Each number is 200 + 40 x the weight over its row's rms, rounded and kept within 0 to 999. Layers, rows and columns count from 0. The size before them is the row's rms in percent of the matrix's.

# down: layer 8 MLP down (transposed), 2560x640, rms 0.102, rows 371-423, columns 320-383
# up: layer 8 MLP up, 2560x640, rms 0.0995, rows 372-423, columns 320-383
down371,099,216,328,209,160,264,192,164,149,223,131,178,234,153,267,204,287,219,201,227,254,214,170,247,179,264,247,190,212,201,249,312,156,159,223,207,193,158,230,151,234,275,171,194,177,268,238,208,210,161,277,139,255,221,228,205,192,260,206,195,243,231,219,125,245
up372,103,207,196,169,172,137,163,190,122,239,177,158,247,235,164,198,214,250,254,144,197,128,206,199,233,217,220,188,222,238,179,194,281,147,154,175,146,121,196,249,150,306,193,208,236,190,168,201,194,252,175,222,225,131,276,168,185,196,208,225,187,211,214,179,169
down372,109,207,116,164,264,212,211,225,173,208,145,175,191,210,218,110,174,198,251,196,225,157,216,209,144,207,184,169,183,175,167,211,221,223,190,231,131,172,269,161,137,172,160,197,214,203,160,247,131,261,213,166,255,236,269,216,269,202,164,280,167,294,167,214,222
up373,104,188,260,207,183,214,219,238,192,224,269,229,225,212,183,172,200,252,188,197,218,144,211,166,181,144,185,221,111,256,143,182,232,225,176,241,195,161,163,197,146,171,190,197,182,186,111,177,261,185,243,229,158,242,230,219,250,176,260,226,258,189,204,195,187
down373,101,228,263,181,172,207,160,244,203,236,236,137,209,154,154,186,160,272,242,203,192,182,196,240,192,144,129,196,174,282,240,216,239,163,166,179,199,156,249,217,209,263,194,201,205,185,186,165,225,227,230,171,247,229,190,197,126,248,203,162,183,232,189,197,154
up374,106,292,264,186,188,150,202,148,199,226,166,138,147,224,188,241,269,163,197,190,254,169,224,158,197,232,275,180,167,215,158,147,237,173,159,274,147,253,189,288,89,287,136,247,217,194,201,229,137,245,186,190,199,189,240,277,122,205,232,236,158,235,182,222,215
down374,101,203,313,153,127,161,174,252,287,197,222,217,267,240,186,165,246,179,178,249,278,234,187,205,195,154,214,135,173,195,213,200,173,203,200,171,278,260,259,222,207,235,213,266,228,200,204,250,59,249,167,188,208,219,117,210,233,274,146,159,182,215,160,209,216
up375,101,245,223,230,162,129,255,106,203,203,165,196,172,156,125,257,175,212,170,227,189,209,135,181,180,182,176,211,102,161,231,238,129,178,102,199,143,241,164,184,214,264,252,295,195,216,243,173,232,192,186,221,200,175,129,157,276,185,174,226,240,150,163,123,143
down375,099,189,231,190,231,218,224,226,222,212,107,163,277,118,228,232,186,194,157,179,232,280,151,234,189,190,229,181,274,251,157,165,179,224,151,211,211,271,224,223,107,258,201,199,244,132,226,209,168,162,220,257,206,242,293,274,180,211,220,180,251,133,223,283,229
up376,098,182,281,168,192,191,206,189,209,167,241,210,264,142,205,198,236,280,202,189,197,183,181,200,149,189,194,146,135,196,245,231,122,249,141,198,139,225,257,187,233,207,193,199,188,241,157,215,215,208,212,258,107,239,118,165,258,167,132,200,160,226,176,205,199
down376,103,159,261,226,258,170,191,238,189,209,162,121,238,136,218,179,239,173,196,212,129,146,165,232,237,203,180,197,215,236,149,203,259,151,272,219,190,198,270,179,175,204,212,231,203,264,175,208,248,230,198,232,199,190,275,223,267,163,215,196,207,241,250,214,241
up377,098,189,254,205,210,205,209,238,167,221,180,152,191,190,181,157,157,229,238,146,236,204,131,224,149,150,254,244,207,205,214,268,186,138,195,250,149,151,190,195,227,191,178,285,168,185,141,216,236,192,274,169,246,183,255,193,228,263,244,152,168,220,233,185,199
down377,103,155,213,204,157,162,193,131,260,176,240,201,217,192,180,205,180,178,202,159,222,202,199,171,293,142,218,263,229,244,200,182,147,149,222,173,144,265,217,274,238,166,146,184,195,166,223,217,224,154,166,194,239,246,201,169,207,225,144,194,183,201,211,175,127
up378,104,229,202,259,215,172,170,231,163,159,275,206,195,195,251,164,168,151,188,211,214,247,189,205,204,199,172,213,149,215,190,162,182,215,209,142,194,122,184,201,239,176,189,192,188,264,157,206,145,202,213,219,178,262,173,257,234,172,213,190,243,144,159,148,173
down378,116,269,133,218,209,187,142,212,157,180,253,233,246,135,247,224,213,228,244,218,217,108,130,237,218,219,193,169,184,164,228,207,199,144,186,179,180,185,209,153,209,209,210,196,268,320,214,172,220,135,194,142,212,215,188,251,167,161,242,168,169,197,211,223,186
up379,095,208,188,254,251,234,141,184,220,182,141,136,132,183,177,222,187,262,204,194,233,213,165,179,207,186,203,202,227,189,188,172,240,234,194,168,291,212,122,173,186,186,164,237,244,268,233,190,137,218,126,214,162,202,249,102,208,191,232,215,158,265,152,158,247
down379,089,210,187,187,132,212,150,154,207,299,209,268,191,250,225,163,119,233,245,157,183,247,222,191,235,214,211,190,180,223,167,153,187,133,214,199,170,215,245,212,180,211,226,176,231,196,174,162,167,189,234,158,304,187,267,241,190,221,203,152,183,144,240,239,197
up380,095,245,213,201,152,233,147,132,149,215,250,222,253,206,245,200,166,205,194,227,165,187,211,234,173,237,210,133,267,202,168,142,238,198,177,272,207,196,231,214,207,242,211,132,171,236,167,209,211,212,197,179,68,241,197,146,185,173,256,203,196,226,227,209,294
down380,094,270,176,205,261,259,306,223,225,198,188,191,179,198,217,158,220,177,180,169,247,254,224,165,234,214,216,183,171,233,229,247,187,184,208,172,186,284,232,251,133,243,295,245,152,218,166,208,227,202,217,223,170,192,272,244,205,111,127,217,243,188,126,222,157
up381,102,194,347,183,139,209,188,181,222,185,242,252,197,159,268,186,199,161,193,214,185,123,245,277,191,195,221,226,192,135,179,112,131,194,186,189,155,184,155,169,197,245,289,217,235,236,174,215,252,153,199,212,208,230,210,114,268,182,238,177,132,127,222,200,246
down381,103,195,178,202,200,138,260,196,188,217,172,202,153,205,199,222,186,227,171,230,194,190,185,280,223,169,253,126,257,229,213,206,157,221,211,178,246,260,224,205,124,200,155,166,176,197,273,189,214,196,180,228,169,92,266,202,128,161,258,211,219,165,216,214,228
up382,098,219,182,223,176,195,113,199,210,245,175,133,188,246,124,218,137,140,303,211,163,96,223,153,230,186,183,193,109,266,198,182,191,172,202,224,247,250,217,192,215,173,192,200,240,168,193,208,177,216,179,156,186,268,160,252,217,218,145,231,224,127,219,205,235
down382,104,168,53,199,210,127,290,206,174,202,148,196,216,160,218,185,214,267,220,150,161,143,197,220,237,226,258,182,214,227,206,212,216,141,187,160,222,193,208,150,212,182,203,148,231,232,194,241,141,222,199,148,246,216,222,162,192,242,228,202,221,198,153,189,183
up383,108,228,238,179,174,201,270,155,191,132,221,224,174,169,209,210,219,177,109,115,237,250,213,261,242,158,191,204,196,144,207,174,277,203,237,199,176,203,242,198,207,159,228,126,166,207,248,263,234,188,183,236,196,284,165,196,162,192,211,248,94,196,209,183,210
down383,094,176,244,159,229,234,230,236,182,251,238,182,222,245,194,241,175,200,164,237,170,191,195,195,201,246,225,200,139,157,113,199,228,304,185,252,214,180,237,211,204,240,158,145,179,236,160,279,283,181,190,230,173,155,212,245,241,204,204,122,298,217,126,244,208
up384,099,169,171,222,213,229,254,298,181,226,183,106,193,110,168,167,211,206,95,162,186,172,198,208,192,237,201,155,186,222,140,154,113,160,214,224,174,195,178,229,217,181,210,243,137,125,191,220,182,207,212,284,209,204,215,309,194,169,221,301,183,288,164,153,140
down384,095,152,275,206,225,233,210,213,161,252,130,206,207,188,228,229,181,176,187,182,227,202,164,181,192,200,157,269,186,228,209,195,231,187,215,193,238,202,213,170,205,144,274,166,189,190,214,221,190,167,182,251,157,137,194,244,185,116,241,159,229,147,201,212,206
up385,098,163,202,240,195,177,207,168,174,151,255,213,151,166,147,227,189,198,244,147,197,184,186,188,162,177,205,164,124,183,153,243,234,111,226,183,207,252,215,224,216,233,207,237,211,214,305,180,214,234,232,206,218,213,153,163,218,180,204,201,180,237,152,189,168
down385,093,203,125,155,258,123,180,207,248,238,230,113,276,226,221,152,264,202,216,164,257,180,179,191,201,191,185,211,212,209,219,214,221,235,191,235,175,210,216,145,221,208,164,256,240,159,163,212,295,188,210,196,248,181,221,189,181,145,221,212,120,193,342,202,160
up386,101,220,297,201,161,260,210,174,211,191,129,249,235,214,207,180,190,207,137,186,213,182,111,196,150,189,200,181,152,224,206,168,173,172,176,229,187,131,173,206,218,204,159,226,230,206,150,248,244,159,197,164,201,232,176,171,200,193,210,198,226,294,221,198,156
down386,103,261,301,199,176,225,195,136,228,166,145,271,235,264,169,177,194,233,150,222,177,203,226,232,240,301,316,199,203,247,223,235,183,207,152,258,235,241,165,237,184,196,212,239,161,252,193,219,198,168,208,273,239,235,212,197,230,235,256,157,174,193,168,246,47
up387,096,233,217,245,170,170,204,230,161,246,217,214,239,238,254,139,111,155,133,178,270,224,196,210,243,171,138,181,233,265,252,175,272,186,162,221,110,169,208,178,167,212,122,269,190,177,279,211,184,200,144,278,206,246,177,142,243,181,238,318,200,210,241,204,249
down387,097,151,144,224,214,202,200,230,196,237,303,216,197,198,172,163,277,178,220,221,217,200,213,257,203,229,173,205,212,165,198,215,226,229,159,220,149,221,145,269,189,193,192,218,220,217,239,279,148,183,190,223,146,207,178,133,197,199,234,176,207,208,122,167,157
up388,085,176,199,231,205,225,190,168,217,282,166,231,191,226,151,178,205,149,157,207,206,203,178,208,165,224,208,127,232,278,185,225,180,271,266,179,125,151,182,184,222,127,158,265,176,248,174,239,174,127,152,255,142,179,113,162,165,173,221,233,177,187,185,180,226
down388,091,314,167,145,199,210,164,218,220,226,189,165,241,186,283,303,170,224,205,192,201,233,193,173,223,182,228,233,153,208,164,176,236,204,222,264,192,214,219,182,190,239,159,253,236,202,234,155,266,192,173,155,192,257,218,197,175,154,192,212,220,146,223,206,215
up389,097,164,232,173,184,203,162,220,209,185,219,128,171,162,190,140,236,155,206,160,163,273,194,278,145,181,222,174,131,228,138,224,220,186,156,182,210,162,211,242,200,117,179,275,174,219,178,151,235,193,160,197,187,146,205,197,252,121,240,189,135,318,208,169,135
down389,088,270,237,195,173,185,200,191,223,129,225,199,243,252,181,194,257,218,230,190,206,181,159,153,269,235,158,164,221,189,144,159,196,286,238,194,196,216,134,251,231,240,149,184,218,176,262,226,193,184,182,188,245,189,160,227,196,193,150,175,201,133,229,206,204
up390,096,156,166,200,113,267,207,192,227,198,232,236,252,253,213,222,312,229,236,176,186,239,188,221,272,174,239,237,161,193,218,101,136,216,215,249,178,283,208,178,126,153,193,162,191,191,167,211,146,244,228,169,169,220,208,257,263,148,159,158,235,124,209,204,199
down390,099,188,212,225,178,259,187,206,208,219,229,224,162,143,222,233,236,270,200,239,193,169,203,209,188,173,202,254,166,238,181,174,106,180,263,284,173,188,229,187,175,205,240,149,254,215,207,235,189,252,216,212,191,166,228,129,234,151,225,218,189,146,163,150,234
up391,097,199,101,242,199,222,206,226,194,189,176,179,284,173,198,217,249,89,226,195,182,192,183,185,232,181,154,227,121,130,212,184,173,142,209,162,238,194,262,217,254,187,212,172,162,233,289,153,255,192,165,201,211,185,172,219,153,152,187,137,212,292,239,119,157
down391,104,276,228,196,204,227,225,224,99,207,199,115,216,190,132,143,229,225,134,201,155,181,194,254,192,120,151,277,248,172,202,214,217,152,167,244,240,195,193,149,277,237,254,172,225,224,191,287,204,188,218,184,201,157,208,164,208,210,195,115,189,180,181,180,163
up392,102,155,125,200,206,279,216,174,244,130,209,288,193,262,219,127,146,182,216,159,247,228,243,242,158,113,195,196,173,179,188,170,217,218,139,164,203,221,184,190,175,127,187,178,235,222,193,202,247,252,125,128,137,206,252,134,261,249,184,196,157,236,203,206,187
down392,096,184,45,257,255,141,186,215,156,291,178,215,202,191,236,153,169,232,210,267,228,167,210,217,142,276,220,167,162,169,251,165,198,191,221,215,170,269,195,211,194,171,168,202,123,163,143,266,231,207,163,176,150,144,276,186,230,207,208,229,234,240,235,253,200
up393,098,259,301,215,190,246,209,189,194,173,181,254,210,206,135,215,224,284,119,238,161,203,195,158,213,201,245,226,237,165,157,200,226,170,170,279,241,207,218,106,169,203,214,205,228,160,182,208,264,255,229,276,236,249,168,286,108,229,210,200,222,321,230,220,135
down393,096,184,278,241,187,158,205,160,260,181,241,128,283,154,256,175,158,188,187,215,202,203,219,157,147,215,269,208,194,110,209,193,207,162,191,179,211,189,269,213,171,227,217,187,238,237,190,228,184,277,273,163,175,248,219,213,164,168,196,146,219,173,112,146,141
up394,098,228,258,139,236,193,237,180,153,239,251,131,134,232,172,268,182,248,230,164,185,218,265,179,183,237,142,220,198,206,220,202,193,175,214,194,237,130,221,218,151,269,166,153,226,167,231,193,186,281,183,242,211,175,176,171,218,216,210,227,262,220,178,240,227
down394,102,190,20,191,247,205,182,190,138,175,184,153,135,229,170,188,125,249,168,232,263,209,275,178,194,215,172,314,240,243,303,181,179,153,256,229,201,160,228,218,269,225,208,213,209,259,178,209,144,240,249,180,151,171,227,249,173,165,155,170,188,186,237,201,224
up395,087,187,68,89,205,155,222,197,199,222,213,175,250,204,192,178,265,260,221,239,125,190,210,252,239,166,180,210,204,190,238,250,184,181,178,230,152,220,207,210,280,192,202,192,191,161,195,155,212,195,225,206,129,176,197,265,207,242,205,207,201,113,218,301,173
down395,081,181,288,310,216,273,179,231,144,218,159,173,129,200,189,259,194,226,190,205,237,228,191,211,117,215,162,257,188,215,252,162,244,180,176,172,237,181,193,225,76,239,205,163,255,223,207,235,194,245,163,219,235,243,130,157,167,225,217,164,175,211,181,136,293
up396,098,228,244,251,177,224,163,235,129,276,180,238,198,231,196,172,240,177,224,191,161,238,93,147,204,157,171,193,205,138,180,164,175,248,180,236,169,253,240,227,280,160,161,197,196,131,167,193,110,176,257,191,119,168,129,205,164,308,238,194,177,178,118,236,218
down396,097,216,208,193,170,264,183,125,255,199,198,277,229,187,172,196,260,223,248,205,145,165,136,134,236,111,213,166,204,178,122,221,168,157,253,194,221,201,194,240,217,164,204,217,211,192,174,166,191,162,179,132,189,184,202,201,175,190,185,248,181,219,186,210,158
up397,095,233,170,281,138,208,191,216,151,170,240,179,236,212,232,194,163,199,206,204,214,229,141,194,136,122,219,251,158,276,108,143,157,227,143,184,188,214,199,132,177,211,140,217,217,178,177,154,184,191,200,198,181,187,268,274,183,182,228,224,210,221,151,242,222
down397,098,148,184,146,247,239,156,204,120,175,208,133,143,195,177,185,200,163,208,200,231,125,134,215,227,215,242,190,231,276,193,257,308,191,208,235,176,183,270,185,229,256,215,229,253,224,199,171,229,216,216,150,239,139,215,125,261,261,262,218,184,215,217,197,100
up398,100,211,232,221,178,230,202,234,176,179,191,114,221,220,189,233,159,144,195,222,214,219,196,265,239,198,187,224,205,264,153,160,241,183,188,298,247,150,161,205,238,180,113,165,202,205,181,255,211,144,184,232,262,234,143,195,199,183,191,199,170,242,164,193,135
down398,098,96,217,199,257,226,155,116,152,166,238,200,142,175,234,253,255,205,242,180,253,207,211,274,197,166,259,194,195,160,173,191,243,259,200,258,247,205,183,146,253,175,249,173,170,229,112,165,177,164,234,134,219,250,183,197,218,191,193,183,167,208,178,185,173
up399,097,200,185,234,232,227,184,221,142,237,60,206,245,179,146,193,270,201,223,135,169,280,159,203,229,206,223,242,163,176,247,175,271,221,158,219,202,218,257,209,251,222,189,248,214,231,247,165,212,149,214,163,140,275,257,212,202,126,157,177,143,117,207,206,158
down399,100,249,134,225,79,176,225,240,132,240,182,159,207,162,255,248,276,218,216,204,269,204,192,226,196,155,159,243,199,168,148,152,164,206,208,221,183,235,170,209,181,245,221,228,187,225,161,139,278,196,208,218,187,179,112,261,238,172,223,189,200,228,194,197,135
up400,098,140,325,168,217,239,194,119,226,205,178,190,156,203,253,167,191,209,179,242,198,232,185,175,132,201,242,219,242,216,151,248,240,201,161,189,218,209,119,211,166,175,129,226,210,157,145,233,197,276,246,264,223,229,134,211,287,199,195,205,143,105,232,150,231
down400,095,215,103,208,192,210,177,195,259,224,213,201,229,203,117,204,231,274,121,215,83,247,192,205,290,205,160,177,178,168,270,261,104,211,173,257,223,221,199,114,220,118,245,96,292,185,208,131,186,151,177,249,207,203,241,217,196,179,224,252,236,332,142,205,146
up401,099,183,215,215,210,248,230,196,145,272,166,203,243,207,206,152,181,201,247,249,244,213,256,228,232,126,201,101,147,176,120,216,190,255,197,219,164,247,169,240,194,246,149,210,146,208,155,221,89,208,158,198,195,226,323,186,124,274,221,270,236,250,210,199,139
down401,104,151,79,214,193,192,177,125,178,220,191,267,201,216,179,218,182,193,129,209,218,134,229,207,171,205,123,206,265,224,204,179,228,212,259,223,226,153,206,255,154,179,188,255,116,247,256,216,208,179,152,174,150,179,151,201,177,232,160,175,276,199,194,133,186
up402,083,235,103,248,243,196,198,216,215,235,210,178,164,158,159,201,183,140,186,208,228,215,184,183,149,208,157,212,180,235,172,174,257,174,157,177,141,199,152,252,105,211,239,158,193,143,250,270,223,309,191,216,268,234,232,165,197,96,208,216,195,209,162,188,277
down402,087,197,335,198,159,190,151,182,206,194,220,167,197,219,177,238,236,267,190,234,183,188,221,243,257,284,179,210,248,207,165,216,208,182,222,234,218,156,236,157,239,209,184,238,169,305,219,197,178,194,156,183,194,207,250,222,294,194,208,222,223,224,229,259,231
up403,096,180,215,169,185,215,205,241,180,207,200,194,212,196,179,179,189,238,184,154,214,115,146,185,156,157,174,169,160,178,242,228,185,196,251,199,267,146,209,156,232,206,126,203,206,221,198,225,117,269,227,168,169,222,179,181,172,173,209,256,112,165,196,220,270
down403,090,177,290,187,203,231,184,196,212,160,129,285,237,150,224,175,161,181,190,126,130,226,142,151,118,257,216,178,223,275,243,206,194,171,215,269,222,245,164,162,208,216,163,179,241,194,206,188,218,175,267,213,117,210,146,198,205,171,188,89,308,188,263,179,195
up404,100,184,253,177,154,123,184,189,183,156,181,209,221,238,286,205,241,178,214,173,171,262,169,187,170,200,171,202,262,237,229,174,219,170,201,199,200,238,184,260,191,199,170,103,170,145,152,209,231,254,174,195,244,180,235,166,244,260,209,212,207,147,213,199,227
down404,099,145,69,239,178,267,153,166,154,196,164,124,206,225,243,201,284,232,180,166,171,255,173,176,163,162,178,136,218,206,291,169,153,183,176,213,208,223,121,123,285,236,276,226,208,186,184,234,176,228,181,165,155,172,106,143,179,193,208,239,218,208,192,187,264
up405,098,186,165,272,189,213,230,192,236,246,218,176,186,198,166,244,198,219,219,187,203,245,149,160,130,191,221,173,220,155,192,276,181,230,248,176,215,116,223,227,201,185,201,125,243,114,210,172,216,171,134,242,183,225,149,262,130,267,211,244,264,173,152,156,185
down405,102,209,8,186,152,215,225,230,199,153,209,271,259,182,205,211,174,130,150,266,200,180,235,166,161,119,186,132,274,159,263,106,274,287,196,270,154,222,196,110,245,221,173,173,217,216,163,206,253,111,190,186,232,192,220,170,244,234,206,196,188,184,176,270,214
up406,094,187,281,182,164,131,151,182,173,281,200,177,247,169,294,190,200,214,147,191,149,227,290,133,184,113,197,182,99,187,196,203,181,225,195,149,169,263,177,221,187,228,212,234,198,184,201,144,223,187,221,242,201,279,198,204,205,134,229,191,200,213,216,202,219
down406,092,177,324,235,190,196,213,122,255,150,196,174,237,193,245,122,167,161,153,197,228,178,131,232,219,166,139,224,234,208,240,122,182,159,266,186,152,201,206,215,252,211,244,124,155,231,216,160,256,135,148,165,125,199,167,188,260,223,164,252,157,184,251,228,185
up407,104,149,253,238,217,219,177,237,244,167,227,99,191,195,181,254,132,157,173,197,134,327,303,237,147,180,197,225,218,190,169,220,136,260,221,203,253,185,143,228,186,226,214,218,223,210,192,204,142,295,221,230,239,235,290,160,243,180,191,180,203,226,271,191,209
down407,096,241,225,277,145,186,193,236,171,213,155,162,196,186,178,213,186,204,261,177,111,302,220,233,184,245,274,242,251,163,114,186,182,226,170,151,124,242,138,167,254,312,119,274,229,181,341,137,159,230,185,200,141,218,232,172,291,203,275,140,277,266,191,118,207
up408,101,207,294,236,155,154,211,253,81,157,194,195,233,116,245,198,155,234,225,199,243,168,228,179,186,268,212,149,99,283,221,202,130,156,158,229,167,197,197,249,184,174,184,181,264,197,186,292,211,143,142,150,243,196,267,216,234,251,172,251,189,292,268,213,150
down408,096,143,299,210,243,198,197,212,186,197,202,130,219,175,251,146,164,156,144,198,250,134,250,158,134,217,260,198,225,198,200,237,212,155,231,317,235,158,269,196,205,147,229,152,218,226,240,150,166,192,204,169,192,170,216,208,180,207,200,218,273,176,194,229,194
up409,098,195,173,220,166,193,215,153,224,170,145,219,242,153,168,93,197,201,212,210,225,213,208,248,145,201,236,233,206,204,169,128,218,193,206,191,204,222,222,198,197,177,163,167,196,159,236,190,204,228,168,223,209,174,178,229,196,240,210,234,166,129,278,181,176
down409,095,255,51,255,199,201,182,180,214,227,247,173,240,242,219,202,145,224,285,200,191,186,213,177,226,190,211,189,195,210,143,181,208,214,120,163,218,209,181,172,202,266,135,177,202,202,238,159,199,207,275,188,201,173,227,222,167,143,133,234,192,275,182,213,260
up410,107,246,208,180,228,194,184,193,284,223,161,172,162,184,224,209,194,176,198,156,198,172,155,177,152,234,213,204,184,223,227,158,147,185,188,153,210,255,205,158,181,249,169,197,278,173,222,204,203,194,230,194,127,212,205,199,258,168,103,192,249,217,198,222,128
down410,105,245,282,194,209,164,197,215,204,220,192,182,243,212,120,168,158,207,199,219,167,123,203,205,150,301,240,202,164,233,246,180,264,150,175,156,244,217,251,188,151,262,222,97,201,247,251,137,169,203,206,223,174,180,211,118,233,117,169,156,297,167,221,257,224
up411,099,136,75,145,244,189,191,200,123,260,191,274,127,197,225,161,190,202,256,237,222,192,247,184,201,188,236,184,245,217,215,170,269,189,224,220,189,161,266,197,181,236,240,269,198,209,230,127,250,161,159,218,193,233,229,182,185,235,196,140,216,201,222,227,162
down411,100,223,78,207,180,158,179,238,192,176,168,194,249,221,296,186,161,235,207,207,174,262,271,195,89,156,162,202,177,207,248,168,236,240,199,160,216,221,170,255,209,171,226,177,212,239,223,215,203,245,213,158,229,221,192,175,149,204,172,197,234,174,134,182,185
up412,100,261,167,188,162,242,167,234,116,214,204,184,264,159,184,170,169,213,180,224,185,176,225,274,141,236,194,175,194,191,162,169,203,212,252,236,177,199,179,236,267,195,229,175,214,208,260,191,217,209,195,249,173,250,201,227,180,232,214,216,223,178,241,155,183
down412,102,220,347,170,178,162,183,171,190,166,289,247,202,233,206,194,200,183,222,193,247,140,176,233,192,279,242,263,231,162,220,228,181,224,208,219,173,260,154,173,230,187,193,202,267,158,165,226,151,226,181,139,149,157,187,221,207,157,177,189,223,246,255,230,284
up413,096,154,205,187,206,201,170,224,165,171,201,176,170,202,129,183,242,200,126,156,186,223,251,184,194,154,218,209,211,165,140,195,195,192,234,205,254,236,208,241,232,227,192,250,147,78,167,241,252,176,198,243,220,212,288,253,238,185,141,185,212,244,199,191,225
down413,100,189,52,282,157,208,145,204,271,292,166,255,197,219,195,187,220,144,182,108,215,174,232,273,228,192,202,117,304,234,168,159,250,133,156,255,232,246,273,221,231,172,183,156,227,208,151,243,181,238,198,151,287,146,197,222,222,214,218,175,175,188,174,239,114
up414,098,172,315,224,256,167,157,179,196,230,210,214,147,176,242,131,203,248,261,178,190,195,133,216,280,187,291,222,197,175,123,242,239,220,313,178,189,331,248,218,239,254,244,201,242,187,86,217,237,168,251,171,106,204,206,160,256,177,180,211,213,236,184,179,157
down414,088,238,363,237,258,189,196,245,205,197,136,187,144,180,202,221,202,232,195,161,238,196,219,104,306,207,205,215,177,209,226,162,232,241,195,246,246,156,245,219,214,251,254,196,162,183,193,139,142,268,133,174,209,186,183,212,197,180,138,284,177,193,182,146,227
up415,101,234,268,108,213,171,150,221,254,200,201,172,192,167,236,142,143,227,225,177,205,217,222,194,244,165,101,214,228,178,187,264,230,159,190,209,254,184,172,206,179,181,185,201,221,226,262,181,126,213,219,243,226,247,170,107,174,195,168,224,170,211,232,242,206
down415,101,220,103,246,192,147,165,190,262,190,178,155,200,155,183,147,231,185,221,154,180,171,200,179,176,174,179,183,203,180,208,156,210,128,173,150,208,164,261,187,166,204,123,194,177,139,199,274,171,190,200,208,199,225,174,176,200,190,195,209,140,202,145,212,200
up416,099,229,240,183,188,232,185,203,283,305,203,179,225,233,165,186,258,206,162,188,144,197,167,167,175,171,237,200,117,249,234,223,124,195,214,224,167,253,253,203,204,152,205,207,204,230,242,240,115,118,199,215,204,245,184,145,246,212,210,257,91,188,201,241,189
down416,094,254,257,259,231,152,184,190,234,187,167,166,209,203,160,198,151,153,218,238,230,199,178,228,196,209,124,307,245,301,177,113,205,239,159,212,203,142,242,228,176,173,236,225,193,205,244,192,183,232,234,179,212,222,205,197,151,219,232,180,233,209,209,244,239
up417,107,121,228,205,127,159,199,211,172,242,155,179,196,167,198,252,263,216,243,204,211,163,163,194,228,191,150,231,157,182,254,116,196,229,204,167,240,159,111,162,227,244,156,194,154,191,229,192,189,155,187,179,237,207,202,173,245,183,208,256,125,167,217,108,225
down417,105,139,193,124,193,220,222,196,209,164,203,204,212,157,184,213,209,185,216,155,179,168,235,177,168,177,177,255,198,175,222,204,218,187,215,216,216,183,145,230,181,252,194,185,191,225,229,187,221,238,222,144,181,244,191,267,153,169,184,246,176,194,198,213,151
up418,099,188,166,208,187,215,153,210,272,104,150,186,154,253,210,181,211,216,176,231,248,219,185,223,209,233,197,216,149,227,206,163,204,227,195,250,196,137,197,220,176,146,181,198,184,195,122,123,136,135,221,142,212,204,181,234,262,147,202,122,92,289,199,168,240
down418,090,206,84,240,213,190,250,235,160,144,199,214,162,164,252,149,198,201,207,208,134,193,202,214,166,249,180,218,220,190,268,237,205,239,198,167,169,244,230,218,221,170,195,208,179,185,187,161,198,200,185,192,234,203,291,266,177,240,178,181,226,159,237,234,267
up419,104,222,235,185,135,158,223,132,199,204,200,185,224,266,173,277,211,199,131,192,222,214,263,231,166,309,262,205,186,238,153,158,221,201,181,165,205,156,201,170,244,139,143,215,261,187,161,154,169,262,218,238,174,244,224,157,226,217,200,127,215,233,222,196,145
down419,104,214,151,219,128,254,163,173,227,248,175,200,183,188,166,171,251,125,285,214,249,137,187,197,219,251,203,180,225,185,232,143,183,297,199,198,144,124,207,182,172,140,266,247,180,247,209,231,152,202,153,160,195,249,227,216,185,201,183,185,178,198,122,235,188
up420,099,178,267,136,190,221,222,246,235,186,187,178,230,211,218,142,170,158,218,207,151,165,178,256,226,253,178,199,210,228,159,231,132,227,169,178,231,247,167,239,260,252,189,179,238,130,238,115,245,200,264,196,301,138,200,185,203,230,251,192,194,148,228,222,220
down420,094,136,216,151,216,218,178,163,108,214,155,238,165,132,202,151,199,206,150,180,228,218,181,188,168,228,216,156,248,167,197,181,235,221,166,197,188,194,157,137,197,131,263,165,198,177,192,209,248,179,239,223,217,196,130,169,117,211,195,206,188,168,200,174,219
up421,098,184,184,184,219,122,148,159,215,195,225,235,200,196,195,181,195,172,146,184,161,186,223,149,251,208,233,169,187,190,142,208,239,225,209,163,224,261,170,197,230,108,273,194,282,191,238,241,260,219,197,250,143,188,188,173,213,184,189,154,177,226,262,154,214
down421,098,218,166,230,175,190,227,162,228,226,277,206,144,256,218,156,173,229,140,179,182,224,231,143,218,278,253,180,188,200,246,205,196,123,270,227,153,244,212,122,214,258,204,224,296,172,187,237,219,169,213,157,218,205,228,247,229,221,260,187,250,239,143,196,229
up422,098,215,247,180,202,225,147,163,176,207,206,246,184,248,203,213,196,200,225,242,207,224,215,221,169,213,256,198,160,191,139,205,157,270,221,226,180,152,212,285,172,124,214,252,235,151,163,210,216,281,204,221,284,184,205,130,157,159,186,151,260,205,199,259,253
down422,098,176,510,166,164,195,219,245,200,189,170,169,216,196,184,161,225,219,157,229,171,158,190,232,222,207,210,250,194,147,158,235,221,199,171,183,198,191,225,264,214,255,115,188,201,241,234,196,203,193,258,185,211,221,201,156,295,167,164,208,228,200,179,204,213
up423,092,206,186,259,171,210,233,238,235,108,208,179,246,182,230,161,140,172,208,147,204,140,270,231,176,174,235,291,145,178,164,169,201,197,162,150,229,124,133,152,213,144,224,288,178,77,164,264,230,249,108,182,189,169,210,245,191,170,207,135,177,181,161,198,209
down423,093,151,175,231,220,182,243,195,224,148,201,211,232,172,152,213,208,264,225,204,206,199,219,216,255,185,147,196,98,297,196,182,255,242,208,205,195,243,262,234,213,182,224,148,212,162,215,298,178,135,208,230,247,233,168,190,201,145,179,260,197,148,199,250,189